python train.py --vocab_size=8192 --hidden_act="geglu" --attn_scale=0.125 --init_std_o=0.00515 --init_out_by_depth=true --dataset="wikipedia_en"
Each number is 500 + 40 x the weight over the matrix's rms, rounded and kept within 0 to 999. Layers, rows and columns count from 0. Numbers have three digits each.

# up: layer 5 MLP up, 1536x576, rms 0.0511, rows 212-271, columns 0-71
# down: layer 5 MLP down (transposed), 1536x576, rms 0.0448, rows 212-271, columns 0-71
# gate: layer 5 MLP gate, 1536x576, rms 0.0487, rows 213-272, columns 0-71
up212:592509524530422495476445503504460522549499445577516506454437508437453546445512577544490527504506450490485510487533521564455460535575483433507548610532486441473464439424486567497480542526470507510446530534525588547490
down212:504539538536440569443510527476465441517533557490500463475467465468476516546508509469480474463490460477484614429515477551504536540509487471538531549451512507505521449546419481506517533470579482521516461460523505475452
gate213:536522499502464514466505523540447526564492495519426489505535485507483460540519535479471484587595461511562528484465533438565485488522537527520460493515469440568473488473496496512561481473448468502521506478477461571546
up213:524504511490448443489491533496400492482470515489438488495528449490474461516492496423585469523467452518493511546498490443524586508492580493498458547510412483481557467480487443535548549497492435473479505515501496491524
down213:546478603544503539495521522525505503550552525515533514521540467458499439474511549518494504470460521476541538465480522408540510577514626464528461505511551454456492602496553484496512502459455450483517501502445469577443
gate214:526532454591532596489536555492505518490522542455522500486549548445486450526494483570481483539601508459575497490530547522553479409491489511490534506465494493509518469513490603531529499514463497553508494480542517515510
up214:475526510457494480526558518533477499529548490532439524465463483532497497529464469562452463503459532503524505553503494500480473549490485452535514502479528494460480469541519491519543514488504458559434481474462521431408
down214:534457465507386529530505519527522495490547438480463465543512486519509457485463442545524506450464510525529474494562466487529517508517470588496509481483531484548438503521538475459517511579541636441516521463579476519414
gate215:476475542575434436522531543488492472435503466485599485516567465511497448482508492453494510524516477509466504485453528488472472472544526532483451497500511533537517481555501481548536458449446501527582447539505573451510
up215:515557555522583525528541473520507555532446526566450529405468510500527507526511538560525485424460491502451519510487419550480415525461515553537474572488505486515536457493489498435539517467544550474466552516573461537412
down215:505489514486481505481508530452528495528425511489482471466510495429536505576453420441501473474508461492522550460478463387529458487477527472548511517496568498445542470434532522422494577489501458588461583489500543550559
gate216:525507474539514483551525553577443605455511501444506477507520444502537434498578499510539423511584532432513515497491536444527431496508554469520530523500543560455514492518453441458502491531491577452491477507504490506490
up216:451530490531439495446554472514541445501546555545516501473418547455505523454575494462506458467510502511490509486479524534513536513568561543542484514564462467536576534554541494548577506491523520500494456445450516556498
down216:514429502576513514494514452484414545570553489482410389468574526528496489504490540501471531478460515504568508553525464545546467495464489460525497479499468487525507512512493484524444489553466559473502577471495478528551
gate217:494519501464522505451507458530459545513503584503418541555526441578507507593548463574506460565538493506485493470490511492484446518464557449503529538508555484472483448491523438514549522516526469513520455439523444477514
up217:524513499425559519518467494443530439556491544483538539510501416483545481528495469550525516596544486467504524517510516480465501503528544480454549447597480509468490491500489533510507486499444478450481419417492482511514
down217:564477500495457486529503473467403456456527435484511539481503511492582479514523517483497426476505518528556418558502550532505474459502540497524458454512580522544508514508507540579559498448516513541447501524525606477515
gate218:563515399499512517531489465458523607498446496511490462498459484465514550504481439521459475387484532510474479460575513484513459483535584528469508474505526449522534432560479503529518504534486429591409457483491523365489
up218:467587497449522520440443461575558518588498475486522534503513450529507424475454436453466450442534500489437491517518472458529490406522548522519463498518507489467562518489585492524521448502497542482505532468453474464475
down218:560542394535522529489507472502439480495513495538507539516473401451507453523536434458406484451446519500558381470530461520466443435438577515486425492452495453478452448507549471481437454473478541455543567556494527490482
gate219:474481444484477448534500492479442516460534551459530490500491478481539463454449472496533479529563448502536489456545512545500545463500464465583527498545470522495492488460484532460469460516505486408438406529490511514539
up219:547530564562528549563537596438503466545496512403501534470473447442457489482521438535521512537485578475482502498555518524544441553536523464484487544538539513515491492481501498532435478509413492468543566462481550510450
down219:487520459464522565543524477464557469510545564471551501469485501507496468455534477449481473443547475433478566552559553457522487513555661474497481431560518536553446514452475481518524407467550419444468518512535539542451
gate220:519464497507541555490504471477523534512484542500512544516425548559475543468475413575506519484498509545475491458430527435477451476431530450568551474436459523454499556469608468533549460500425571504501453478505526467510
up220:501517484473496490478524567482541484503506536444480459467532413539481425486482480529450490505506482423446482540507472526496435529447476413501542579552540437490447548376451473559559487514567549468514492525462484472447
down220:479563411507502463511498483428483425532496525540470498510516469476540559493538493487536502526516493485582514489550558487567488444516505525495457612561509533537516407572479485517490423423523433473443457527560536527467
gate221:445507478544488526513479461475517513443553503523486588574563445582522461453512468476471542488604515547560587525488520422470457435466507516527452567536458537503500479543461517506487518467448501467431487599520500502521
up221:482420483491533490548457473396476497504544518511513503466535484528455499504425461497546513472517537520510509431441514451458542496444550476476483502487511535539507476543431541517552457502481443466506546420539498445455
down221:480582598463455484439458505542480511495553507517486538570522440549483488492518544422431571469542513458481542476539503484499500423475467520451405467573533476482501530472458484549461551539440539493457459499577583488472
gate222:471525453542472542495549548479459555553471433497530485517487515486472487539539430572549488579434517419475516564426503443462505461490558471513572464514549551455484502502516507513469537576500547452501511484496488533492
up222:471584445504507557511510506551414458469532439463555482511489536431490542474537381620581505523525463500457534563489460486442448515486510514511508532509534508478466518583564532433478562483527491447480491590537442416427
down222:534539515498481510515531492557535542469499456520526468524499495460407511498535471566442492543496564395497405515472470523449555415542470490408476393526489461447476504536519482436475461514429492510488509552541535440483
gate223:510475542483499585555529472483474534543511450482524489449490543481524539457503536500468484536489561549529508488475441480467468490506545455448494467529470446427524402504517452486505544520501468519542490492532498455482
up223:556474508527534496536464497546529479468440515433495493509452475497437483349534476504543465521491482509482555493561437513516458563476544500550500470533484449468447473475500486421492563507487507492507539432501456524579
down223:501511520493505538477514506455511525542548549496523536544521439449513427542533520449549480495537510490574503444535523565587483497485460481460552522441446481497451486441505494502473403654461451520541571485485410559429
gate224:453500466544505489485468481514392594529490559482455550492539447456378518446498490475442525487470505524504561520415467491519529402554495452482496474522520426466456384456486581423462509532495535465486492496484507465640
up224:512512562599460493474468495520500427497499495426503531500471499540517489469577512493414542476577522410447555477522565556476481504561490494543523428515484508541432457531450459514520500439521531506504537577497513471537
down224:504503480441456497496488533498504553521454519556579461482506481536475493482537472532499509519497438429419504519512556459504522515461422527529488465524506492505535524508471532505532534490565543532428541462504531480519
gate225:492538462504460512563523544463471475516443477497493508530488469473521513505554477496513481488467528540503544516435481389403498617417545500509491509517540528485474464531556492521481497502498509471475448450489505472508
up225:503546469485524495499514426543531426555539578438507450478545511499563440509530505492496494553542449514446459503448444483533511544510510544481513393492529463441474485493411511550554474490499486481518477468561477495447
down225:506573559441466574463554480484502452515493506483481469488570520490546531495570467509532503482485485516495618537496504421458457496420636482502391404487471473497538423480453514542464492472508481410459487526490515534477
gate226:482507486530489575520498494587494475520562553531556493469487455518501549470552535404565533428574472523512547510508502537526516480491569440542464509504443553510447440542490559558492439508494479557485496508450495588488
up226:535488445533514559462482470560439496453488444474500452486563446530452462417541483478406513436520486454511467522487601520520463496450429510501532485508390475478465468522515482454517548495467438481446498467477504488474
down226:475434528477565463404517494547489510535498532507482537608475436554497522538522490508514578454532481440526585471515499527527431537486534542572499503447493481461490485537498519521462511499576493541535497560524557494411
gate227:457480495486483457532549442567528420435519478496493416420512490528509509467504477434552531475554451521425545528498461588530443417515478487481515419515501522441502539573499535507539492510509552500553492549483470481571
up227:471474551441525490488494465542525474473488501522555536490507447585523485468438494485527531517459579462494477508465499455518505470535516498466520516527475495553503504462506477473512580460564437548618486549458473531540
down227:458502482503529489536444518545464468468491518448481537417424615452484507489546499529453563424482479427478643538497493563473586550513652522487527502500431513531527532483501474561550490447520504554472487448502469534455
gate228:518489481555547453487494494599484579408465512448494452460504550546464511482476493519494495469480504507474513577498554530476530557511527510467485450476493471456444511487563491465510475539512490553432389442479511468511
up228:544522521495585517563527553527482441499511534578519469472471496522508510582519579510593471525487478515496513530472496522529490518510429495475479506463495474444434488466466486528551528434502466534469496482541542499487
down228:454536532408505455488578530460520507486459505551505487434496535522530550477555513453509433508486441459530637479495550431531534369504588505480438552509468459483519534543439517515561508462510458572442522445538452531480
gate229:448510463484467499523533478491502506486491560447433464481498552510521483506485536480434438501555509509484524494492511555522574509452495489509469496505538515481538496524499521560498477526496534537476542481509566495472
up229:516485473559530539487490500507520536508495506581453442547473467518468463496435500544507486555503476534475513574470565549492418570461527512538474489509567543503476564524494526524563470508558512561519515481470536471505
down229:430505489581535531447494503517461449561550441471508435446563428586550519424493432585511562522493511491558515549497542544436449519539566471512578516489505533474448495421520499469549474489500508492487469567483499454523
gate230:494489537475539431548499584527480551536524522486510479502531512510550507574478543529520501504523510458444524424515413481487505469484509527558515504548478482567500453476524496622515459545521481529492482496523507448433
up230:512499465510474475492461443515524476543518504475458442513538459541409472448457487488509520524540539487501501473530581515538398494482486515465525535473564462479473423508479546448509482526556537533615465466478502501549
down230:498483489542536439500531479563486408505503527542520510498512456482512465510529421482406461523476533545410489492485506512499521452513414532510557514523468464534438523492547521506423484583494473464509585521552499465512
gate231:565507461470446499559459482490518509491461397476480505446497529409592383514544499488438501488488481501485526473506491476493442532488515579490497604462546439526494549560528520499463536511454585455546531549536528563468
up231:591509532523536560499468446559495489491545489559546432543555527534502528507511588487537512498455478497497560520460495542487503538454517465550448504559480537519499496517519497510497515540507442535539515589437496496519
down231:506483446491521552481441430434510531459455522516544459454533549536533474545486516468564546563485478471561442514492547497533475512536465468565519444526527463467563461556570519534520455517540537533517532558444506478577
gate232:482432512503481430455523547532484558463481542523518561484504572501501453527481521512583504499445446559472592443495514517483460509491516509517417545490475478465458436526496485533555565528437460488455436454422433511499
up232:553472406543506551500458478516502401514497515504447500488492474482518573525546501505485488430453421510542502512489494501533492521515474469437443492485523524508526484537448463498472542494498504491565478468520436466509
down232:476457515431459477488463484547539486520535493477525478558472484405479459498487429495477532479526425424522520488448473470432522396541578422453489477508459519549500472555507481499539463557555455465483453498441523517534
gate233:481461443447521437560445560544542525474588622511500504539462487524549529508468520512527551540529485512535613518529515552512479436565580501484468500509506564533500567477488508430529507478506499504505566449469546451524
up233:503498486448508548541514495550475551504440571548543483543474452509511537565480480561526488570472379547522568513558480561463406532528538494506511512533490544460562500470544486489507454531530461526509496475503494458480
down233:461552569498495516511496530457532479539500361538523494469567498488452451466496458511482479412504540494526459483451496428416495554542522527540540520444459539523495492515477515585485472510464512445508505568475442463503
gate234:464501486492445537492497545467529501466522514519512462470495523521489471459514482490545531497503524383470484536485436538554548482460479534558453534442510592495580460495529520562505583509438500470483494513439504536525
up234:525559515443511517537437551526507529526476523441544463546544489486559520538560481493496526466551508458472533518529586534429544470578527487548497435507514485469496481512505465402503468481550513615519517506394535449526
down234:497502493509477485494492502485545523484473526477524425518498511529531484419464507453497477419534530542497508517522405501530534488416488475469473540516458511521596515544490568544452555500456480480465521481553476533423
gate235:489425424520493463516498541508546481570503526482399476556508509501520512472551544484441460502467472465498546517487472523569456529478570460495465475501484517543498461464569541585498478546459516529481498501442443503472
up235:568496532544477549511593551528499569436470558473495506470478454487438473550477524478538540488472476515485509550508476464500549500511464496436527462466509444495508538544468451443497498504542479500481476560540511515583
down235:521530407546476473504567420459501495549483481472446512477485525495512580403487475471494453460463553446479609485436481505446482518486603483520480469442543512505467545507464487507525559473477530433548498427518469491527
gate236:478504502526499419553461431541485548472408541455561441443559539493573465521480567508458500532516454580480546521594536466482457450519561464523440513386486476559533498505483475501508539508477539515457488461425538478499
up236:550516488514505473515550470428464568493552474525525495484507486437537488441503489573602522506476513489477501447467455439496511496563504504523450521455523485560548484500529543455461503483579536509546477433554513481488
down236:435444497491444502538493523501531533489479521533514435429507525512563569544518516456507480522448472568498469508562493533474510465509563521471505505430510448484532455551436515474511559433513495463476466487486404543507
gate237:473501558520470581540489526494492496498489485591478507443495479461484456469444476567509425494382521525465523441519496516505479444503531512526436444515574477525608501507514555549569549498463511425429519542526467488579
up237:556475515456542532489481540499545497524495453520428477511533467509542460533484471627419448552423539481530508470468549531587405487464517583518537484497499465543494531531546575529590432478509441536500537523553431524490
down237:493475456451509445484460459462503546494558431425464455566526460475542508552603508498516526414459508517507507489476482441493536477562473571486470514518500567432499479535528488546468487461555530412506544491469599469487
gate238:480515421556488478441500467551464545534485508562601447456513516513566495522586473512507521446505493584430496547467518529462511529485487481465463438535463432462553483479547487478478499513465504436419471587496466431574
up238:525503473520498499533492483478528441501498543462539521519527563479529520477476428489531503448488463547530555469542555528456510468548558497459513539511487497512530523500515579441480466523441501535513465505476466482525
down238:486479480603494545448501497514392488431533527506530513519464539576477441564513507487502519521475523505403616545402525487505489494504566485480451431509484489454500569427515471489517488418420591474481453532511505482503
gate239:527535439547472510471510498476513543517490489452484492504497451495574527516526503497476466513602546506578586517502474580523437511459559503427455513474449470479504550479436517562548557512470542520514546545552501511513
up239:479452569558486581470530497553463478563491591550489483490537611412386458464522469487465521582434493514415510544627525566381512472392487548565516456410577551508442502572524537474546493500594471518452481536523475502443
down239:426540542521460445545403468441539478562595554444542509467443541550556496485491484429521455485473586403528457533533549505526442483488522521457476399452497545533478582560543485489557425506517412488529448525488448487509
gate240:518450511500515445518489523469506483508492467496489503471520532494486490540472550435506445485601469493516526532538568517467527495458491435514529435485488502574501477533519548487499520455497514515502552548449534502488
up240:505507462463423462526490537522566521342472549471454550433490466536525509505513510478585512547475504505505518532501444525507450463464510526476527512421477534479509414435470514577526454540545493531502536512550572528527
down240:525419467470444538492469470436560494433509475557539546477531492471464473557533467480525498560514491494570553467491518526449488475476573617478493525491487528488527458502496446468552513604540472515420495476555520510515
gate241:495498551543559416505492500545483545521476525547482489531521530535570569505472423553541374493563474501496507511517428506535479517512515470492483546476412564471526442456467551572507524541530494449483450516497504521525
up241:503483503431456525486496476502586420507494479517575442481514422504483502507540491459436586499563503441524460499466506458470464535532443519528561511480491473540434544495468485522548487466520458486460437596495485476509
down241:446519504477515534475475491456481516578462453477539468476481472518538543479470548421502488516518508566539482441445463441527481490510427526564522493480508470481538545542475612475552544479488465505471505478468525453536
gate242:469527586546436472499468496515551499586485486543489456485554567503536432489511499492516499528419432443524547452508535515518569469477501525522522534466529517509492476528552429459568498508470484562514501484478538546551
up242:434527486500518525481532524505553506541532516458555506517554522472518458481472545518501498575458530479496535498515466509444475530531510416459546461484540501472520505552511431516565496459512488547494493493515494508449
down242:563502496470479468476477546474485499436484544529528510577519515483486482543483487469495458533416471541489437511460498574485567516478457550546522424518467477552529509466487516517493495584438498472456534437488495546558
gate243:560511516514498457533507465457483483521486471433421489417530489465461518514555506509571482537463441498509503502537489511486505506506607543530463507463530522501555487532509488502486496557563513482512491583450556537506
up243:466536507459528502571556503516547495457485509471508506485571449429586503494537506500501488480535452478523442416535498543441508480464470503525501551483470530468456504518462506572501473518477507436480542490522446564501
down243:551513500499500507543470505423557495525556486576521430506522462464485599448481513527467546471495464566499426533514511595527489497470508482516547473519574517506454528488510548489426541519497471510452423537497485536530
gate244:513462540572579468548439541504449524519495504499511436565542551536508469506528506522473506464472488553455513506502530528439518413468482504530457416493467530463488507472534484503507456546514540550451518534454530459449
up244:522527440587440429525484479475481462484535500522508539434505476474571507480490502488502510484507478536517518438466552488483520473473520527488507562547526439461541464547533509485517419510506558484497443536489545458484
down244:452494456525486468509501480528451515485450474551468477511502462576437489509452467505427544530446550529518610538506482465532460514578533532575453425475515495558525482454535556505548510536516583538480502498428473462605
gate245:444550501546565511531506417510392505527515558457452476521504484498451583466552471526518501502543468534518538502467472442531477540521488487542495430542502490445517395435565530573526549477582548516509485499508494524451
up245:471496485476504513441418459553475456484518561495431525528454506491525504485488523441565521592480455466510458535465537477538458527531489561521449435486517534534512435492488530532591514493532449487489516484433523514420
down245:477488483472516477594441532507520525484507501434525525469438507438478509526567492522543539565429492487453421546434495482526483517468421450504546522542451520452503508571503492528521556514483429466486544455499497533350
gate246:566574530500509547457442431452484469496510490549520548536487529492471475583579489457540429544543502512509503440510502504582493439596523479494491485514459503464532406413457525480568477566443471435471501539546457512481
up246:520553480434477476540531512502523493510463484539527468501529430411543506556478566491555540497512466549557520514581581426558476459498503504534445473528473461559462534470568586450484562492487547570445504534467572547442
down246:498487529525528551480516510535502418495471410496467491425447477548437501457490523417513457508528571535577431500485456494458474608423407457435477443505496407538464499391485494548479458522467463473501454525538477446522
gate247:523493503523536486540448475549492456504498511465488579513467535527503466510537500434496530448448474519475527524457551471478525527485560525548493516447511489496475536523504421465560520549483561481521452529416508524578
up247:493431465542477503547488451496506477490547450524537532529507498523465464489434465493477552463462445474483501492512486410443509482516551551535478461489478466513418524518439485496539500540549522446527530514454487511543
down247:529373430485454498430515520453543469557518531504524465506506421516472574535500512529495492454509493533482296483466516527495472463492341536476486523545445468420547522489414512501476489527476530484479476483473451546490
gate248:440529475541489513489490552534523449570539531478486440488526460527480472480492530424490543549522466519534516575445468463445539539527584575563488477503591547565488470585524538487483510465537550453495484531496532543486
up248:527488519483557452515534475479541486500533494428487438512547505528453496369552521529496395451523417480498472510470507532570500531437504496553521522510522500499477467513524540442507515503470492494510406543461481560455
down248:439539428499506507477517497525547424525487489504541475481544517515502445526455477526518503555405597527410395453460504481468490518449411560502539531526567493497502499537603475473502462474508571563427529497506535485489
gate249:528473404509504520506415396456545513456456414538540499421491491458463484553555547512506487491441533564487531448509566496535460487444511475500521414480560480496558501520490477438563521528502503491429418493509562519467
up249:506470484502529496533497510489503465461553556498547527489496491449489550552533509554451555450482426501474502555465471529415481511536499434463549520499499487455511503416450516447525450523545510505485495586412497398537
down249:486443510445479481479511444586490458520531528457539553489520455574448398459430478501505490514560497542475474448419552501518512478492484526557506473449511468454474516495482479441558501555474519509509463520429500495524
gate250:467462385451469473515537576482553544571536456452520499533490477490561438516527475517481483489431529562533508518539559501490438470455557491479522481578501565469487542495465518540492480499457499501464476491536450553501
up250:510573483503457485556499495545466482483502528539463520475563494540490546448476461490551512506525452521432447498469574538488512489474447521440521461493573481468514536486540463524530482561508537533477496458517500431560
down250:470511530474481530546529485473428492515491490532451492469470540496458503482531462436528496519530535448498496489418507458486490519546500452545539481503520511519542561469549570464504450409486508502532494544485506452476
gate251:539456505481525482556492504506528501530502479519445565512538490501429474457550445579551533453453518524568545512535494511436469542468560454456500537495450462455453441496522526502441550504530509468422477512461530548566
up251:448539518546504521586502507496502450440519548495485469540523502465517547457478438511525478444544545461443501476483552539480511514507485569512501539604473468495532423477475474585450490480446555419466525452509426464545
down251:545433492528536519503447489522513510399450490590516511539609522477467578522527508481485431424563491490475672596528506473476456479465575481517454504577492471509438452497458521492466419536535484482443400489492482548524
gate252:430487536459546502568466586449557515451518510467414427478507541509553532545460542499479447506444514429452488453552438523538542459498540451506532514489468508541535535477459460452508558521439432484477573451488513468535
up252:491469480539472456526522480547460464564479543550522561517499535540466517435550452507477486505510501508535480519447487540514527547489449525439504465463534459466459506412546521493490459520545462462546485527434423452452
down252:523478518409548514521465540467489584445499441463468521530484534572546526527492564477500509506474540557466515484553486544536448387528512526457487466535469547516535464523469432460482512529496454495467505454514508537472
gate253:564537485492511469459554558482538486480427543537480495452534467447587467487527492526459520480520562420480493431501431493511469540483511462601544506505515403452496463491484457540546497573577474592514505480527434504501
up253:459530520498436468482533496450496496525472534530485476499513528448552452553494455535445367594513446480544536498492543501488517418531520475487437576499485531479492512533534451510498514566522522512542554478507423499494
down253:484464536555537528418533476504548474560572553499488419468450509493510503538540568497405424504509501510470423529480489454420444471425368533570486555456524504457475503501468508440531488499506461513461522557534457566497
gate254:503522490505470476487452576531525465495607527492458473563478552482590540497579494541512499528492485484509514546520565483552519449493517451467492499532576479451469454500422535491505436576446533500518440556509449566496
up254:491464414511500490484513515505500526475490565458536470550474501548519517524497567510521483599509469520422507511457531504432450490466526529502474547454562513432503477484458514559494491482533470436522432529573521496544
down254:494519474561457505540507484560560487479614524530517538527465596488505581384507502407509542528543508488520361549515521559546456451535548573477495522494457427459519519503477457532592519569478460516531504538514441589444
gate255:500551492552502473412547514581554526600537584478518494460465443446565483485503471488509523472472493530504486540516488524493513455482512437478507574513520451454453496595465483487503528540420477574508532505476493488457
up255:486475480445474456477460448548490486490504499473541535491495522535545513508523555593468460501566596492528443470515530475467511468572531545527517494447522501484523394570511449525478467497515496506521458473557433452436
down255:536477519504458457460442538584547474572506508524506531501492470483452490385459547521465549502463483573476576501472573501531476512503577383469405461560406435558446524485423456500547514519535462551572489536457506559448
gate256:520475544476470502578576508501520475513452451543487502454466559514513517524486429481518501506525460506586508542535558548545460478464575548480492598490542451534501460484575453471505520485462480450519487525465437534515
up256:482472477417448538522565510421468523500493505470482414555539451512483517547542501513433536561567528523573477475534497541421476422477420448510473582558482518453492483570457556558454479539457447553555578501532522561450
down256:538472541554604556464528504504519482523460500484461515477528473492519516490484480457476515464530486524479356473497505418541415539595332547478533497480545563485461457485464458484480492380500534530511503524472542482462
gate257:515497463534480495537537482514510481564473546526506462477477524515535512430515572520514505436492533509512515503462488491505503437520509450556507567483559463504536479548551474452507576491558483539509472499540575458515
up257:558625531568496578536507493480478480541470533452457543540467538508514527461514513512466497454559560430534534491518486437527486472472485518558508536474563534476553506517489643405533552465515563542510485483569516483433
down257:563503513516465471533422460548428460590530564509477448499462508475478529454536626478511539525499508479538378499534539545526526480473506446494445547456520502527499434572482494471493540503532457511425529537506519472481
gate258:490510534472436489447496508497541491503435507478510444469459522532483533562551529496527451555535473529522548440428510513429489522383519572498529459491483520446522464505497546503531555519522519530513404507486482510461
up258:542512540495491594475523483470477610478525534433463500528513514503465478407433516507463516525485513496504463541539502469449451448465453508564436440548557479471455456518485522490532529477468540508479575528625512498569
down258:458547457513543482522547478477553542502494520510455504456559526508469486512469479544505531445532547495488463529421527471488509475485476446528446569471516514482578435552550498569509524535472518446475528589551494535592
gate259:525487440581462523503454503493471539505515475533541500546515468536489462493493488415505460492460555535480534498496481421491437543454524511571515527480451548506526482495477528510555509473494545515537451493510496446486
up259:516421456497535423490445465462512545459450432529506520490502510531490497474482475572493488489418493537492485505500549497477480497472514483543544520496484505524496505510454503488478568487410583549522492555606442435465
down259:523493541424527467458550559478547513506470482488511537538494524497469490498513553454488568498507500490584381526488483490508508486479344478486451521535459521508572507504540502554488554524484508454492447510520531469480
gate260:553498540511463523497432512524431532535476497438536503438556424521547558501482516539462468480513436507465462540519524448520465521468499517477534504511452475504517524470449451552506520558438438535527534519444456473533
up260:482543496478548466455487501563542474453563518498525532481431534578544483465531488559538513529493493452474475374431506522527553565532437539505460442506523518524556535548468470537436452483550464499494497501517518513471
down260:498437496499463506469487469484491533598465463411476498489562501551485538485456483508522567473520501508479638502478523445540503398445592536519486546480507462532444426515541502566517534520460494477513582540486488471489
gate261:506478481485500467542506594494474541544560450504539516512542491494526494521473498490539444489473490505453515564431539566525543501471484476578526513511456422469543506493465577510564473505543494457484556549453439499517
up261:485520552497495498473469520472514444491544502531524469473485544540522462515478553448486582480463464418482488460475522536573529495560458508468497475469444555500516456539491545506452542493513554454441529458535452528479
down261:465444491473596563388498469488437568507450495498565542528516539591468543450485458541486491500541471475505570487509507482391450547460531551486522482481587518491505513503533532513446489515530516464516506457510510468523
gate262:621471484507418572530475531461472503485411447458574574419571515531492456557488511551510531521418481540530499525530457565445478466469522532506502499464459483506450408486476566430498511547471570515508527525533492493511
up262:533472437577546479443495538531439537569529478512531507454511477519507533477543571477508505476476467451518513570515508479400476535457497522538480516428505523468522532593482510479469538495446579510477439509488525471497
down262:422531472479504549465526470529486472508495541521422454556487519525556510459458529511473477513544485472488425470479522514547466480453496471487478452543516576519506549459512547537508485435518450422531470486462455493480
gate263:456456513632498483581459492582534508512484513498494471447533452518477477432546458488496476507464492519524486539420479520580486477421537474537533509482488452479502532464565538508527475484521474411536584516473517548517
up263:468474472511474518481471485482534464498507514518560470492494528456545535568477528465522584484498430425495505488513434427513550498544511503463480485450457515525556501517470462462533519514496458551456506473469465473549
down263:549472551483525558537474507473526494548430566442534497507482510516534499495488546439443546404435518505459552531470420477471460530474510542439511481451486509491542558527551499510539542547587488512440541460530522476538
gate264:481517469570553510499511544456427529561451522443483523517465494505487529496477543443502527496521532548531546509455478550448600501541538532513481484401522466519505480541497438507526538482440511507426535493529562480512
up264:438508489418567402503411529496505451467556569515419533554473511452519549457514485534563465511492475493460571486448454485506476458570499518440510492477552499513505557526537537482472443522490546451400566551547507501505
down264:418501539535537529499471461512451494564551472500530508484520515439503525467530520461536464439482428543482624554477540539390504478563601427512516452521443537569491559448400547502481501469506560550496597522531575452433
gate265:531492475517474509554351530420495507501502445440567449526468474495431423471486530528434501459554497511528515463541531522507466596430485533528499485521537491488473408462501516455489488514472519551444480436470538515483
up265:439547443584463390511526491474460475588552446419443547496497450551501491446507479532495506504511486504519529469444416537468552440532486510542508515473482482505490430555488512573412530445497532439503496476581481417503
down265:518541470513520554467532499491547443539471584461505534529519437456547543537483557451552480533466498514513509514437472476541568490499365596511511482473493480441509518507462493535507505518439453559542469490555463463543
gate266:491444435540537510527479453490481476485564455510460494436551465501436467538507433539515499480571443452461523458481574503508502448547547511518466533527550543400488440480516446494486470573512579501503475501518536499506
up266:435477451448507462538488476506476473535503555432514472436515483548419525468464485515547505486464550433474498547505523480493584463499447435454498533520539440416500452499480455422501524496536585433535472504523515551532
down266:461525565563428592467452515434543551483532488553458515541521471439463451516487490467542445472546507463540469485441564496495526565466437463519513425481481531554508481527531435461476530550419538502522541511516540491489
gate267:535500540389504510543439520526514499505418573477541535503517467498499477494485514521462536524539527462600477542519556449480455499516559439493474477510522414441505520533575465545480589536464552500505528510484492573511
up267:499443492484566457578571455485480480522504485529448461572528454499509558522569489482429495489528525488532472574447594541503475455541487479482501467500423449512467450465529536569458541486453414478462490544512475474518
down267:528517496513504537503438464488453483479572513476493542562469438497509472459499550559404536492595512557549397460481516470493512439408396468524517380515516544536389438472536471532400449543532400487500520454407505501472
gate268:492488501488451568479488511525453486513519554494437525483523514530474501456523543503515481571532528554483548568536542490534499438459518507527453510478548488451583479531500514504451538510459485538483521487519575481500
up268:519410451533523539445524525526579433485484539516560495558438539498495482492506515466484523517546453504490489447482527503489505486536493528536544481483543456441520398482445493458484504542542477505505421504544488465524
down268:461490516513464542452474504546504514477496498480525469450497507471516522437464527575438501500464479532568426514554483464475453486469490543453450498480486522559523490493401519464449493576561479482425499503488497533538
gate269:433460413493502503538557483453487520482550462458521477478547490500548495429479507529522452475515585494529559455513470508464460459438583557518472417482474561446475408453456520470499425564505481497385456485544504486499
up269:438524434431426533548540436470487530397491405521502534500469500536527519413495510485468403460529492488489474449513503513491477518497510504497507467457484583502471445463484450487445487586494555506430458484558454495451
down269:553394461421540525525560467439543507479449461576512377520527488485577510497419448503492468561469549515574458517512532473431488524480494507495518464461562524461509517492504528421429549519517524465524517503485545519475
gate270:489529571514432501543481481502526489473500491534540484410505485416512494471480480452557535511515506547451560488514477479437537460530528493464534466462585463477520488465581529501554566511437513523525536522508476461565
up270:500401515535446385556448490509518527432505522459484534448493540480466501543488481463545539506467415563438455546476493500522500453483450467593493495471492477472550455543518537542474454618457592474530561544529508536522
down270:446516496544459492521480498503543451469500471481490510554492581451517505534463405461448502542487580509517307519458480567572569502488381505532539431501537511495486526404449474480555463497474482476539508475555509508570
gate271:555483527531496521499487510473529516458499510596494484540537480476528506510479467447465528503518498464571497523511533498471507512478501441531472457494571442453485489450465513473499514507466557519515441475447459459536
up271:479527515489455504513514586477468519522473461477469489553516455513470503545537468434576499506475489511523523540500561520545383469509515547520519443565510536528484506484515546417524434545421456533532514541501530425494
down271:541490483530521497498479563525482505513466542483516487380411491485553434411474516490497618479491522570537469437559494505575551543586492534425514573507546460430583484488426484498497546464436557463584513500501518498564
gate272:489437520501553494502404515512508471525523514437525460506587525531459520456519522444493481536504525531584545493527517500520504488502577450459514463510524480527557473493508542529546513485495486478548495455418463450522